python train.py --head_dim=32 --norm_place="pre" --norm_eps=1e-05 --qk_norm=true --beta2=0.98 --lr_head=0.00858 --warmup_steps=350 --schedule="wsd" --decay_fraction=0.895 --final_lr_fraction=0.02 --batch_tokens=32768 --doc_mask=false --dataset="wikipedia_en"
Each number is 128 + 32 x the weight over its row's rms, rounded and kept within 0 to 255. Layers, rows and columns count from 0. The size above them is the row's rms in percent of the matrix's.

# layer 7 MLP up, 256x96, rms 0.123, rows 194-239, columns 0-47
size [ 94 102 105 107  98 100 101 103  96 100 106  98 100  98  97  89 103  96  99 105  99 100  97  99 108  98  96  99  91 101 101  95 105 103  98 100 107 102 100 102  95 100 103  97  98 105]
[[108  65  89 168 137 131 131 106 170  55  83 109 184  73 138 112 167  85 150 138 175 160 127 105 179  86 157 170 120  94 125 160  96 127 144 109 109 203 145 140  77 157 104 100 100 184  55 123]
 [141  93 178  66 171 123 155 101 148 170  68  81 111 134 147 155 131 128  82 155 138 162 100 134 172 122 158 152  77  94 132 136 139 147 123 153 167 141 116 199 129 185 106 160 148 131  95 139]
 [139 122 108 177  66  63 122 181 135 155 103 138  89  13 104  83 147 141 137 152 152  90 147 162 125 139 146 112 136 136 106 148 138 135 121 150 135 170 169 110 116 102 122 145 151 121 153 131]
 [154 116 152  60 163 111 114 138 159 184 122 143 131 126 121 180 154 121 143 118 155 176 100 162 104  86 154 119 111 146 107 156 184  72  85 105 170 179 139 109 162 103 159 139 152 149 106 113]
 [ 94 117  84 164  97 174  93 127 135 138 108  46 163 156 114 158 149 156 144 108 140 132  95 184 138 199 162 118  89 164 102 110 142 126 154 121 126 161 153 171  93 194 101 111 133 156 127 114]
 [ 70 122  85  90 187 138  72 114 106  77 189 150 110 175  85 141 112  61 162 156 109 157 157  91 109 206  91 131 100 113 124 117 121 110  93  98  60 141  92  93 104  96 139 138  83  92 152 117]
 [144 126 123 109 145 170 135 113 109 139  56 157 123  64  99 108  94 125 130 139 129 130  85 150  93 120 131 111 112 150 123 142 100 191  73 113  74 109  88 141  79 154 140 155 136  92 124  58]
 [180 121 146 184 164 134 118  69 104 106 150 119 101 102 143 102 200 176  87 131 107  99 107 105 209 117 110  90 186 177  83 122 165 136 121  90 117 141 120 174 115  66 122  56 160 135 152 122]
 [119 109 109 149 189  97 176 141  93  94 165 131 163 127  95  66 146  92 100 134 143 129  89 157 109 148  96  85  92 135 143  76 166 129 124  98 120 145 114 137 115 138  92 120 152  54 187 132]
 [144 187  64  90 138 161 105 150 167  96 141 133 134 136 148 164 147 170 144 178 109 130 139  65 175  94 143  99 139  62 114 137 105  79 113 133 122 145 138 223  62 146  98 138 136 141 113 139]
 [124 135 134 127 118 164 108 128 111 167 168 155 179  85 135 138 114 167  64 154 123 167 155 118 107 156  86 133 112  90  88 174 139 131 113  98 135 163  94 119  94 148 124 122 167 187 125 160]
 [119 171 101 141 109 140 128 161  96 164 154 108 131 106  91 138 118 165 106 115  87 201 113 181 162 141 159 180 141 130 144 118 114 106 194  60 112 155  80 156 125 191 158 107 101 112 113  72]
 [112 172 141 119  76 125 113 168  87 139 128 119  89 130 175  79 125 147  78 163 145 147 164  95 117 130  92  77 139  95  95 172  92 179 176 115 103 122 138 115 146 161  75 161 146 138 124 172]
 [120  99 136 165  75 149 124 145  60 101 103 150 106 183 122 187 152 129 169 131 158 103 122 150 121  90  99  83 127 132  82 102  85 141 105  94 141 111 129 142 145  82 139 123  72 147  95  48]
 [ 96 159 158 113  88 169  77 135 100 119 138 132 123 145 154 106 127 172 142  77  91 176  85 187 115 142 167 131 195 157 122 180 156 128 130  74 111  89 123  94 108 132 182  75 161 113 148 132]
 [161  80  77 126 120 164 120 120 186 128 182 111 109 134 139 133 180 103 112 102 145 147  96 123 117  92  93 154 109 143 137 132 126  96 113  78  80 128 151 122 139 156 151  81 151 173 156 182]
 [ 90  89  86 173 128 113 119 152 155  72  98 146  82 151  88 141 143 146  92 160 139 125  63 150 137 133 167 129 177 100  93 154 120  95 151 135 183 129 166 164 108 149  57 164 182 128 138 117]
 [170 129 139 133 159 142  97 133 151 100  40  95 194 134 113 108 133 177 141 162 151 132 150 133 133 102 132 124 108  84  80  96  89  95 141  71  73 140 110  86 121 132 160 114 156 110 148 170]
 [ 87  93 172 133 118 118 165 152 110 186 118  98 158 109 188 113 136 136 122  83  72  91  89 131 143 121 110  87 193 144 112  83 113 138 128 126 109 113 124 110 128 131 160  67  96  91 129 110]
 [169 154 103 145 115 128 147 120 154 140 148 136  86 151  52 119 141 161  55  83  92 125 108 131 129 158 127 140 135  81 118 154 166  60  92 129 159 237 104 155 132 146 140  57  92  93 143 156]
 [136  38 193 153 161 149 134 119  74  89  86 160 176 122 169 201 144 110 157 133 142 148 113 123 127 110 162 107 155 141 102 109  97 124  61 167  60 109 134 184 106 155 119 126  48 124 145  99]
 [109 111 124 139 183 136 111  96 144 135 138 133 109  93 107 160 126 187 149 124  84 123 120 182  39  98 130 187 162 110  94 124  84 127 193 136 178 103 103 143 105 121 111 143 126 123 127 106]
 [113 162 161  62 120 136 159 122 162 154 128 113 177 105 157  52 143 130 123 130 126 130  95 190 144 105 115 155  88 109 158 159 114  83 116 150 148 123 168 170 107 167 161 143  97 202 128  89]
 [137 151 133 155 104  98 126 144 171 153 149  79 124 134 118 134  48 110 141 140 161 151 157  97 108 150 167 112 139  97 110 130  92 136 115 174 166 121 163  57 118  74 142 140 151 134 116 137]
 [159  68 102 151 146  75 125  94 131 105 135 120 155 156 165 141 107 123  95 181 101 107 148 137 170 109 128 132 163 131 158  94  68 159 161 146 122  63 164 148  53  93 121  95 126 135  84 153]
 [143 147 164  88 157 104 163 134  64 104  91 202 135 109 123 164 151 131  88 153 120  82  96 125 123 149 184 137 111  93 196 161 161 132 123 102 155 140  76 151  98 163  76 120  90 155  92  79]
 [169 150 178  97 121 156 128 107 122  98 148 123 195 103 141 155 153 114  60 123 130 114 102 132 116  89 187 159 125 159 149 169 131  66 111  97 114 138  92 146  93 125 120 117 113 131  67 154]
 [129 145 170 137 158 101 102 170 118  80 151 120  66  85  92  78 151 136 133 121 123 141 150 123  96 123 132 161 130 115  59 170 140 123  87 153 142 140 143 107 123 163 165 126 102 135  91  80]
 [114 126 117 201 166 141 103 132 171 108  63  69 127 122 119 181 110  81  68  97 118 145 135 126 110 109 147 177 122 164 157 155 121 135 175 145 177 195 137 123 143 113  78 167 202 144 108 145]
 [178 116 144  97 180  84  99 115 154  80 111 151 109 184 115 128 138 172 160 126 146 139 138 138  59 136 122 137 102 125 162 183 136 184 114 175 145 125 166 135  95 136 138  94  89 112 143 124]
 [166  59 134 149  76 113 108 106 212 103 121 156 162 154  71 170 163  48 124 130 134 118 118  84 146 141 101  61 108 195 111 140 160 118 114  96 176 133 133 144 144 135 120 144  81  77 106 106]
 [121  86 137 161  96 104 141 101 148 155 165 113 127 144 149 124 147 101  84  78  79 114 118  93 135  96 126 151 147  94 118  74 146 118 131 117 184  81 105  91 150 146 106 121 165 178  58 104]
 [ 94 128 156  73  63 105 118 151  99 129 141 165 104 127 126  90 120 162  63 104 139 111 151 109 106  56 159 142 163 157  77 113 105 128 159 131  50 152 130 142 113 150 162 109 146 144  92 156]
 [101 166 201  65 157  85  55 109  89 180 176 201 154 137  99 152 130 176 110 116 158 111 154 123 122  97 138 125 113  89 124 181 103 144 109 142 143 113 190  75 154 121 128 133  69  80  97 128]
 [132 177  25 121 186 117 153 164  90  75  80 160 162 150 190  97 130 132  96 185 117 154 165  97 143 132 112 153 134 130  93  97 128 139 119 133 132  99 148 143  44 187 105 135  95  86 192 196]
 [ 93 124  77 169 123 170  98 122 112 119 132 150 134 188 142 118 121 124 137 170  88 157  36 144 117 165 192 143 161 166  96 119 121 125 193 156 132 145 134 147 167 143 198 137  97 187 173  95]
 [169 155 142 140 127 106 125 182  85 103 124 151 103 112  73  96 131  70 126 126 144 116 174 135  76 103  87  52 126 112  63 122 192 148  91 129 159 195 141 124 151 149 175 133 120 155 199 172]
 [171 126 122 113 128 157 142 146 106 110  85 119 168 154 192  88 149 151 191 166 118  81 142  71 166 131 119 109 155 148 105 128 140  96 118 166 113  60 132 165 139 144 154 113  25 126 118 132]
 [ 52 112 115  98 160  87 108 134  61 130 159 146  96  70 133 142 133 193 139  97 110  97 132 145 110 129 166 146 115 153  48 105 142 197 104 100 139 130 147 125 125  91 131 155  99  96 157 117]
 [106  56 132 150 158 101 120 121 116  96 144 126 118 140 174 157  96 194 142  93 100 101 177 121 145  96 100 144 120 137 157 133 138 110 147 122 117  47 111 216  93 132  78 101 106 160 195 131]
 [135  88  63 156 107 120 135 124  93 172  77 151 160 115 166 117 113 138  91 178 131  82 150 128 131 185 137 150 158  96 126 160 102 107 152 121 186 124 157 146 102  88 171 120 118 107 103 157]
 [103 150 146 139 112  86  76 150 125 115  96 140 123 110  83  96 128 128 132 178 127  93 140 118 176 143 173 118  82  94 165  88 166 137 174 125  79 101  62 138 123  99 119 117 166 139 121 145]
 [ 63 165 106 138 126 179 133 173  75 185 107 113 110 155  71  73 164 172 127 125 142 108 194 129  88 154 120 178 150 106 104 139 185 189 146  83 138 109 158  97 132 121  73 119 151 159 137 137]
 [148 137 106 131 162 106 148 113 143 160 121 137 104 138 112 148  87 123 159 161 178 176  98 140  88  60 163 128  84 158 101 117 133 137 116 167 133 148 141  55 120 189  99 106 171 144 133 164]
 [130 106 117 119  92 120 155  96 120 147 124 155  95 147 163 109 124  81 151 150 153 125 126  56 168 156 146  89 126 120 142  68 156 127 141  80 181  76  99  72  87  73  78 104 150 122 132  90]
 [165  71 118 127 129 103 131 117 111 160 176  94  94 106  99  89 125 137 135  84 165 103 101 101 150 161 122 130  85  64 181 122 131 101 130  94 136  92 195  58 189  96  97 138 117 136 130 109]]
# layer 7 MLP down (transposed), 256x96, rms 0.111, rows 194-239, columns 0-47
size [ 90 104 102 103 100  99  98 100  97 103 108 101 102  97  99  92 103  95 101 108 103 102 100  98 111 100  95 101  95  98  99  97 113 104  98  94 107  99  98 100  85 104 100  98 101 106]
[[150 135 165 139  81 136 102 100 147  99 166 111 144 117 126 162 143 139 154 159  93 150 175 141 181  88 123 122 131 202 171  72 107 142 112 179 104 149 173  93 127 138 143  95  46 175 126 136]
 [184 121 149 192 133 133  92 142 137  56 118 126 144 144 159 127 127 156 161 141 111  93 129  88 130 188 167 154 105 148 144  82 122  82 136 160 129 131 103 151 124 163 164 123 101 122 135 118]
 [ 99  80  91 131 180 109 151  90 110 130 128 102  98 160 163 117 187 149 105 118 147 123 121 104 136 110 158 101 174  89 162 107 101 131 140  74 109 122  89 155  89 153 157 119 131 131 125 133]
 [112 157 136  80 106 133 101 124 101 117 116 149 113 110 121 114 142 186 150 126 154 155  93 110 124 105  66  87  81 147 183 135 170 105 118 130 162 135 138 165 164 162 196  77 135 170 137 118]
 [171 111 116 143 129 108  31 148 154 162 105  94 123  98 126 136 143 145 123 173 173 130  58 117 127 168 184 164 138 125 156 172 134  98 118 159  90 123 161 193 136 150 133 111  95 149 165 142]
 [126 166 148 113  81 149 118 123 126 139 144 149 141 167 144 113  97 212  91 132 135 154 136 144 171 120 117 177 121 130 114 143  81  69 142 105  66 181  71 102 142 118 126 118 167 177 146 127]
 [162 114 128 140 132  95 143 106 119  81 117 156 141 124 132 171 174  76 161 117 131 158  99 148 132  95 183 134 101  85 125 139 199  77  74  90 223 134  83 123 100 155 123 146  95 181  90 112]
 [125 113 164  93 107 177 152 130 116 196  87 132  76 160 138 120 155  81 163 154 142 150 174 156 140 136 127 169 177  92  51 214 189 105  85 135 123 148 138 138 129 122 106 211 104 130  86 147]
 [141 136  99 145 140 112 105 105  57  97 119 124 131 138 157 124  44 105 148 124  77 164  88 159  94 144 124 134 108 122 113 140 106 145 109  70  64 144 100 111 163 134 119 162 156 132 162 115]
 [129 121  63 104 157 158  80 146  88 132 159  47 108 120 150  77 109 135 152 120 129 148 144  93  96 128  68 181  96 178 194 142 172 147 101 125 107 138 129 117 141 126 106  68 113 135  85 121]
 [ 86 104 126 157 154  85 182 194 149 136  68 139 168 135 155 150  74 174 164 118 137  94 215 148 135  65 145 120  90 133 113  71 178 106  96 175 149 111 162 103 151 109 101 140 127 158 107 182]
 [146 148 110 145 178 158  98 182 135 108 127 169 118  79 122  72 144 162  99 134 163 174 145 119  97 155 133  96  90 159 162 186 140  90 119 107 137 184 197 137 170  97 171 149 104 154 118 161]
 [127 100  84 119  77 124 119 180 134 150  83 167  96 153 100 122 110  94 126 160  89 167 161  79 184 125 142 125 110 132 127 160 124  64 125 130  85 108  89 142  88 165 133  55 110 129 143 144]
 [136 131  90 115 110 111 124 108 176 118 122 147 122 147 145 131  86  94 114 143  90 191 129  77 111 112  66 126 102 101  92 123 153 110  58  88 180 132 110 134 129  92 186 162 131 166 129 171]
 [118 163 135 127 118 113 104  80 136 120 172  93 113 140 177  94 137  70 101 160 127 123 170 124 179  98  76 154  69 145 192 168 204 143 134 143  82 145 128 127 159  82 152 149  57 132 155 168]
 [120 170 131 101  80 103 122 134  80  63  78 128 120 101 118 151 164 162  64 156 180  76 116 211 112 172  99 127 132 113 179 182 126 174 160 110 128 176 122 136 122 143 113 165 105 107 128 130]
 [156 156  77 125 142 144 120  94 154 129 149 143 159 204 183 137 128  86 127 145 135 112 118 124 125 162 124 169  86 175 151 106 122 204 144 157  68 167 183 132  76 152 153 148 148  69 116 202]
 [ 83 126  91 120 100 134 136  99 160 130 203 229 111 119  95 162 101 126  68 124 162 118  82 128 128 112 151 144 168 145 129 156  90 109 149 124 135 148 178  99 141 146 101  97 152 119 105 125]
 [125 117 179 123 188 119 146 108 160  98 177 140 135  94 115 140 116 101  85 181 111 112 148 123 129  60 150 138 131 255 112 135 151 126 118 119 169 166  64 140 190 154 186 163 119 154  88 122]
 [188 151 135 139  94 157  87  81 119  48 109 103 174 106  96 121 133  89 151  77 152 119 143 147 140 159 124 111 123 146 155 141  81 172 116  65 134 158 139 129 126  85 136 102 163 155 175 118]
 [155 198 162 109  58 179 126 139 149 156 111 131 175 146 179 150 138 128 101 111 106 146 117 174 147  90 139 135 125 190 171 139  98 155 152  90  94 112 144 143 118 144 120 132 127  83 127 134]
 [ 98 100 136 115 126 100  86  70 105 192 137  74 105 101 163 110 150 139 105 133  73 115  73 143 121 130 165 151 197 105 119 135 154 101 158 185 170 140  80 185 118 154 125  84 110 135 188 126]
 [116 198 101  82 114 119 152 111 110 133 128 116 144  83 176 147 107 132  86 102 124 162 114 166 132 153 146 105 199 108 105  79  89 199 119 133 115 147  80 100  79 168  65 157  89 100 117 123]
 [110 145 167  80 157 115 177  86 120 102 159 117 140  86 120  92 121 117 165 189 157 129 164 130 146 129 114 168  74 135 136 128 103  84 144 133 143 119  98 135 111 200 169  91  67  88 132  83]
 [102 114 160 118 155  92  97  99 127 100  79  75 134 109  72 132  89 116 172 126 111  95 129 114 120  96 128 118 110 164 154 134  88 149  96  94 184 162 125  88 105 129  88 141  98 208 134 132]
 [182 120 159 100 164 145 107 107 116  93 125 119  42  85 133  71 151 152 102 134 120 140 113 145 153 138 136 160 117 135 103 101 141 117 158  60 162 145 136 185 137 125 175 133 151  60 141 186]
 [148 113  84 156  96 158 137 156  75 190 122 104  58 158 132 110 116  82 188 144 132  84  71 128 107 101  77 116 144 101 116 102 152  97 130 137 154 145 135 104  68 138 104 176 111 154 195 135]
 [100 157 134 110  56 153 162  79 129 128 161 140 151 167 146 142  81 152 120 137 134 132 122 151 165 137  94  65 124 169 139  81  88  83 157 147 114 102 146 120  94  79 134 183 141 115 205 151]
 [104 121 141 104 110 139 137 172 177 119 121 173 148 147 163 109 139 117 156 107 187 148  97 133 149 148  81 114 120 164 153 147 168 127 172 160  88 128 149  96 155  83 145 104 116 115 122 126]
 [141 128 149 128 176  76 190 107 130 147 197 167 148 135 189 181 135  96  78 133 139 117 141  86 182 124  94 100 132 112 163 103 144 119 107 149 113 142 198 129 121  95 152 167 154  83 123 107]
 [155 167 183  86 112 119 205 137  84 119 177 165  86  97 126  64 137 141 150 144 123 175  94 114 154  74 149 124 103  88 147 176  94 112 109  93  96 158 162  98 124 137  84  93  65 194 160  93]
 [102  87 116 125 141 131 157  77 142 103  83 130 150 101 117 126 176 143 122  61 115  93 155 107 148  62 162 181  81 131 100  84 195 141 136 105 117 122 170 137 137  99 131 141 202 136 135 113]
 [127 130 115 122  96 169  98 189 187 106 134 156  97 141 125 131 131 170 161 160 136 132  99 172 175 116 179  53 197 132 103 167 101 128 159 112 125  86 182 160  92 145 119  58 122 146 136 179]
 [120 130  85 131 112 109 145 218  74 141 113 200 103 152 104  70  92 124 131  93 174 162 135 137  87 154 149 150  96 159 111 144 129  90 154 134  56 139  90 154 163 175 157 113 133  90  94 126]
 [137 179  92  82 196 108 132 138 157 181 189 130 127  81 148 114 187 166 167  98 132 163 155  65 117 172 144 137 170 103 170 120 151  99 124  98 113 118 123 182 161 109 114 151 146 107 119 106]
 [129 106 140 113 150 182 160 139 137 135 184 149 131 104 149  93 136 137 125 173 130 103 189  92 105 107 132 143 142 125  95 171 140 132 167 149 179  72  93 117 129 136 171 148 156 113 138  97]
 [183 146  84 130 106 108 136 145 110 181 121 156 124  98  98 103 151 179 138 166 105  86 141 116 148 145 167 119 135 117  68 162 142 125 111 134 120 123 129 146 105  92 179 129 116 139 107 111]
 [162  90 131 126 127 130 123 164  81 173  97 129 116  49 125  63 115  73 160 125 121 143 155 104 126 168 168 188 108  40 104 127 133 112 110 144 139 115 146 128 147  68 101  94  99  59 117  95]
 [ 84  90 168 100  94 111 165 169 145  99 173 151 135 187 118 123 140 115 178 153 113 157 113 142 130 126  89 150  97 105 112 107 108 112  85 182  73 101  70 103  63  87 122 121 119 127 157  69]
 [ 93  89 157 149 200 104 100 178 125  87 153 134  93 118 167 163 134 136 132  89 163 130 115 127 144 227 166 123 175 108 139 158 186 105 174 129 107 102 150 165 164 150 162 120  90 115 145 105]
 [152 139 153 157 132 175 127 124 134 147 150 178 127 121 144 181 150 126 152 136 122 157 127 169 160 122 113  74 134 169 110  54 124 157 138 110  94 136 210 114 111 144 129 152 174 128 113 133]
 [139 139  92 120 131 123 138 114 130 109 149 105 119 112 140 137  75 140 106 158 186  91 105 135 127 182 124 106 195 132 106  96 112 152  72 118 142 127 151 135  90 103 108  95 117 163 148 143]
 [146 128 165 108 138 140 164 153 132 149 102 131 133 107 128 117 128 118 117 146 104 148 156  92 130 112 118 110  21  87 114 103 143 100 130 110 196 134 141 146 127 116 119 134  49 102 102 146]
 [125 147 117 113 139 105 142 139 136 105 102 146 150 152 179 183 105 148 107 131  90  87 131 158 125 152 121 105 146 111 118 157 139 133 228  72 112 138 176  96 122 165 150 163 134 131 151  96]
 [128 130  77 153 127 139 185 124 132 105 136 102 120 170 132 119 121 103 184 107  99 103 162 138 159 115 171  83 119 108 127 123 120 173 134 106 171 135  98  95 146 156  89 128  98  91  82  47]
 [182 135 153  86 119 172 131 123  78 133  94 124 175 127  78  57 170 155 142  47 146 104 158 114 167 179  85 114 121 150 122 106 121 115 172 128 135  95  64 115 154 122 109 134 133 111 136 173]]
# layer 7 MLP gate, 256x96, rms 0.137, rows 195-240, columns 0-47
size [100 104  96  98 102  95 107  99 103 109 104  99  92 110  79  97  99 102 109 111  95 104  98 103  96 111  99  96 113  91 102 101 102  95  96 107 101  99 102  93 104 100 106  92 109 106]
[[ 97  99  91 147 136  93 156 134 111 183 153 105 138 185 142 115 151 174 180 168  99 180 156 108 129  75 121 132 119 106 151  81 182 131  50 116 123  95 123 126 129 130 117 127 122 200  72 139]
 [153  81  96 169 116 181 136  95 116 144  76 170 119  83 160 140 127 123 136 141  44  88 129  90 101 105 141 169 168 151 158 137 173  91  66 106 114 161 106 126  85 120  55 139 109 115 131 101]
 [155  62 125 156 146 111 103 169 132 120  88 164 117 173 187 170 103 105 145  82 146 113 140 156 197  81 106 135 122 131 142  60 181 162 144 145 101 168 139 131 181 173 147  81 166 110 135 178]
 [182 103 133 184 107 165 122  69 163 138 190  72 145  92 103 172 166 111 162 102  31  60 179 100 126 140 124 124  77 126 141 118 115 147 179 109 145 143 144 143 148 149 146 100 106 151 158 137]
 [145 137 174 116 164 145 141 109  81 154 135 133 159 152 134 130 185 104 146 153 114 117 115 119 113 113  77 106 100 129 144  94 145 156  89 174  58 112 149 160 138 135 192 128 148  60  90 116]
 [101  71 112 132 175 119  93 149 121 103 142 139 130 151  99 157 162 130 135  54 156 130 103  92 130 117 160 126 130 188 150 143 153  75  85 106 110 169 117 128 104 128 103  92 141 162 180 128]
 [115  95 113 140 152 165 171 135 187 165 121  92 124 134 157 187 114 150 174 130  89 134 151  96  93 157 159 155  93 187 132 120 121  80 144 151  95 128 121 156 168 137 156 126 123 173  70  96]
 [156 176 115 120 155 116 152 176 126 111  88 149 121 163  64 136 139 167 158 139 120 171 137 151 122 125 136  88 161 146 125 110 100 114 154  59  69 143 132 125 101  99  63 185  69 147 135 139]
 [118  58 125 221 141 109 169 145 125 106 116 134 153 146 125  86 132 122 160 101  82 117 170  96 108 129 195 147  84 143  88 117 159 108 114 161 100 139 131 109 159 121 121  84 138 158 146 136]
 [164  47 106 114 128  90 115 167 136 121 161 107 132 137 130 157  96 131 171 152 121 149  75  79 152 131  99 123 111 130 174  72 110 151 162 107 145 199 117 127 108 151 172 145 128 121 135 140]
 [173 161 147 133 152 107  60 101 174 122  81 188 145  57  65 209  96 111 116 118 108 102 118  83 101 117 149  96 148 135 108 132 104 119 128 113 117 109 136  97  68 162  93 127 129 105 149 212]
 [ 92 114  99 125  93 228 109  71 139 151 146 140 144  80 148 125  75 143  43 145  76 119 110 102 114 160  87  85 186 137 131 131 155 141 141 184 159 144 107 154 145 188 108 175 186 118 101 129]
 [125  63 142 129 114  40 136 145 165 142 164 128 143 136  82  96 150 111  96  77  52 111 110 145  94 147 123 118  85 185 104  78 171  84 185 125  80 145 137 135 127 116 117 143 174 113 132 146]
 [ 50 152 178 125 168  93 121 142 161 138 111 141 142 111 121 162 157 112  76 157 145 124 141 142  56 156 128 131 124 102  84 130  73 117 152  87 117 131 124 124 135 101 192 137 160 111 187 126]
 [146 189 166  46 168  88 115 136 133 147 108 101  69 128 131 201 139 130  80 119 147 176 141 147 129  67 130 135 106 114 153 194  99 154 168 107  73 152 145 160 111 122 127 142  98  91 113 140]
 [ 69 143 141 135 126  90  93 126  84 187 145  86 151  97 133 176 113 105 121 148 136 159 167  72 103 102 135 133 108 100 147  60 132 101  76 156  78 119 168 189 139 137 109 155 148  83 142 154]
 [123 151 161 169 163 102 168  91  66 139 140 181 149  68  94 162 119 136 184 129 105 112 106  47 127 126 138 111 152  93 134  98  71  84  96 114 105 137 131 141 177  96  73 131 137  87  94 102]
 [ 76 110 132 103 119 151 117 141 173  97  92 142 109 174 120 124 103 142  81 180 143  58 114 120  62 156  91 139 147 161  73  85 128 126 127 102 138 119 116 167 138 182  86 196  97 168  66 174]
 [ 96  86  99 119 159 147 167 141 144  96 130 191 152 115 126 113 125 134 147 140 138 187 165 128 107 126 178 197 131 141 134 175 121 114 135 122  83 161 122 173  87 172 125 174 113 172 195 136]
 [134 133 108 136 139 107 149 136 173 103 109 129 119  57 121 156 146 106 221 178 116 141  74 140  83 150  88 107  90 142 168  86 163  99 104  98 159 106 110 116 187 111 107 194 153 134  95 137]
 [150 145 138 141 104 126  92 105 147 118  84  98 185  69 142 132 145 118 147 124 158 131 158 136 117 166  41 144 105 182 122  41 143 148 105 114  90  68 143 128  71  76 137 184 188 129 143 141]
 [ 91 133 103 151 139 162 199 152 108 157 176 117 115 114 108 155 173 142 155 130 166 137 106 119 127 135 154 136 105 103 120 168 117 122 170 176 203 112  89  81 205 132 204 136 137 144 143 118]
 [144  93 165 119 179 166 154 110 127 101 152 128 129 135 185 146 151 166 131 130 144 104  82 105 120 117 161 113 140 158 134 116 134 155 129  28 148 138 101 140 154 117 130  85  79 163 148 107]
 [ 87  52 110 152 142  99 131 109 122 186 166 178 144  78 111 110 137 117 155 116 108 163 115 114 136 123 100 182  71 130 130 128 135 176  94  72 101 141 105 105  78 132 235 141 178 152 104  87]
 [157 152 156 152 197 144 132 105 171 161 113 149  90 165 164 111 113 113 160 119 156 129  95 117 153 150 127 106 139 232 129  96 156 153  57 114  68  80 170  82 140 155 142 128 124 128 101 149]
 [108 117  98 193 123 174 171 111 131 103 131 124 101  96 122 107 174 139 138 161 102 122 119  99  84 159 107 116 113 142 116 107 123  75 128 139  56 147 139 148 156 120 119 108 145  62 106 117]
 [138 147 121 117 161 127 106 134 156 132 143 160 164  69  91 129 181 133 122 106 180  89 142  91 150 143 136 130 110 108  92 137 125 194  87 159  82 100 157  84  67  98 100 166 128  81  87  98]
 [164 114 106 191 132 129 137  84 176 110 196 137 153 113 132 106 149 123 149 109  73 174  92  95 165 130 148  91 129 152 114 115  97  72 132 114 114  96 109 143 148 119 140 178 111  80  56 129]
 [ 94 156 116 167 120 107 183 159 105 134 164 108 150  59 133 187 127 106 125 123 140 162 162  89 140 125 155 156 103 128 139  77  92  96 126 189  86 119 126 121 130 107 117 150  97 177 144 155]
 [121 156 126 197 175 139 101 114 136 123 122 136 156 131 130 171 146  89 125 141 104 139 126 123 120 226 132 132 177  93 137  97 157 139  91 136 108 100 137 145  88  51 130 186  50  87 142 145]
 [176  83  92  85  92 182 100 147 104 119 140 109  94 161 139  96 124 105 122 128 141 159 150 125 110 173 152 140 116 115 168 130 160  76 127 180 112  57 110 117 144 144  91 120  81 159 164 120]
 [129 126 108 141 145 182 101 146 148 113 149 169  96 120 138 156  46 125  88 122 117  85 105  68 152  96 150 228 134 170  99 125 114  91 103 110 130 134 140 144 178 174 142  98 114 124  66 124]
 [126 168 142 169 119  98 145  72  96 207 116 136 181  95 182 121 160  71 133 157 164 117 152 143 128 113 127 141 124 108 152 136 136 161  98  83 169 107 140 131 114 123 120 153  72 227 163 120]
 [ 93 113 122 116 176 102 123 123 151 136  90 159 112 127 118  67 165 119 195 156 157 160 115 118  89 118 120 164 101  55 114 157 172 102 156 195 101 119 115 141  74 133 130 182 104 188 150 192]
 [110  98  89  56 133 139 180  79  84 134 188  98 108 142 126 114 191 131 111 117 139 160 142 120 111  72  92 152 123 172 115 127  97 124 151 146 115 126 156 139 205 159 116 111 166  80 124 109]
 [127 111 142 115 136 177 121 112  58 182 150 154 137 125  90  89 181 147  97 105  79 139 102  83 169 169 162 193 160 148 102 162 142 105  87 150  91 100  70  68 162 158 131 146 140 148  87 122]
 [ 85 119 162 125 119 156 157 185 112 102  71 156 105 123 156 129 157 140 147 103 108 114 142 112 109 164 134 151 195 149 139 151 163 154  66 122  64  78  94 139  90 171 143 108 188 138 149 154]
 [ 87 119 147 153 174 108 158 135 131 134 182 133  86 142 143 177 184 138 181 106 115  90 105 174 116 135 133 110 170 149  91  39 107 156 108  81  93 117 166 118 205 158 117 115 108 162  95 161]
 [148 158 121 142 101 168 148 128 188 105 127  80  67  85 134 200 143  77 147 153 162 147 115 150 143 138  97 111 108 179 104  88 170 135 159  70 130 117 145  78  86 161 126 130  69 134 129 104]
 [ 65 153 156  57 172 109 105 161 124 130 188  95 147 123 111  87 181 116 165 168 149 201 160 146  87 115 146 172 138  98 123  84  85 125 155 165 132 121 128 118 105 148  79 136 103 148 186 119]
 [102 127 108 141 144 123 135 134  95 141 136 184 183 128 126 108  98 118 173 161 101 145 143 141 145  98 119 167 119 100 186 124 165 136 142 120 124 143 115 188 214 116 142 122 157 132  74 167]
 [105 204 175 139 155 124 135 157  91 175 129 185 131 149  90  82 136 161 199 100  97 129 229 148  97 102 155 181 147 118 103 112 160 165  70 128 163 130 185 152 201 126 101 108 163 159 120 122]
 [ 46 135 161  88 106 146 122  75 172 125 170  96 170 161 112 140  68 111 185 114 122 119 100  88 147  78 158 160 144  82 132 138 157 108 131 144 124  95 154 135 137 146 150 156  98  94  84 144]
 [101 167 129 142 170 158 155 129 166 132 196  87 148 150  76 158 143  58 117 101 115  68  80 137 117 115 116 104 142 151  70  70 125  97 165 112 108 133 156 107 127 143 119 107 149  89  79 171]
 [134 150 101 161 107 124  54  96 158 163 118 192 147 108 146  92  99 120 133 152  78 144 135 119 157 195 189 132 115 143 140 131 117 101 108 100  69 171 143 172 128 151 136 161  95 182 104 139]
 [148 177 143 121 158  90 110 102 120 119 115 101 124  93 179 125 164 105 130 107  84 146 120 103  74 117 103 122  63 136  95  41 177 126  57 160 114 132 105 121 131 110  99 123 132 163 123 213]]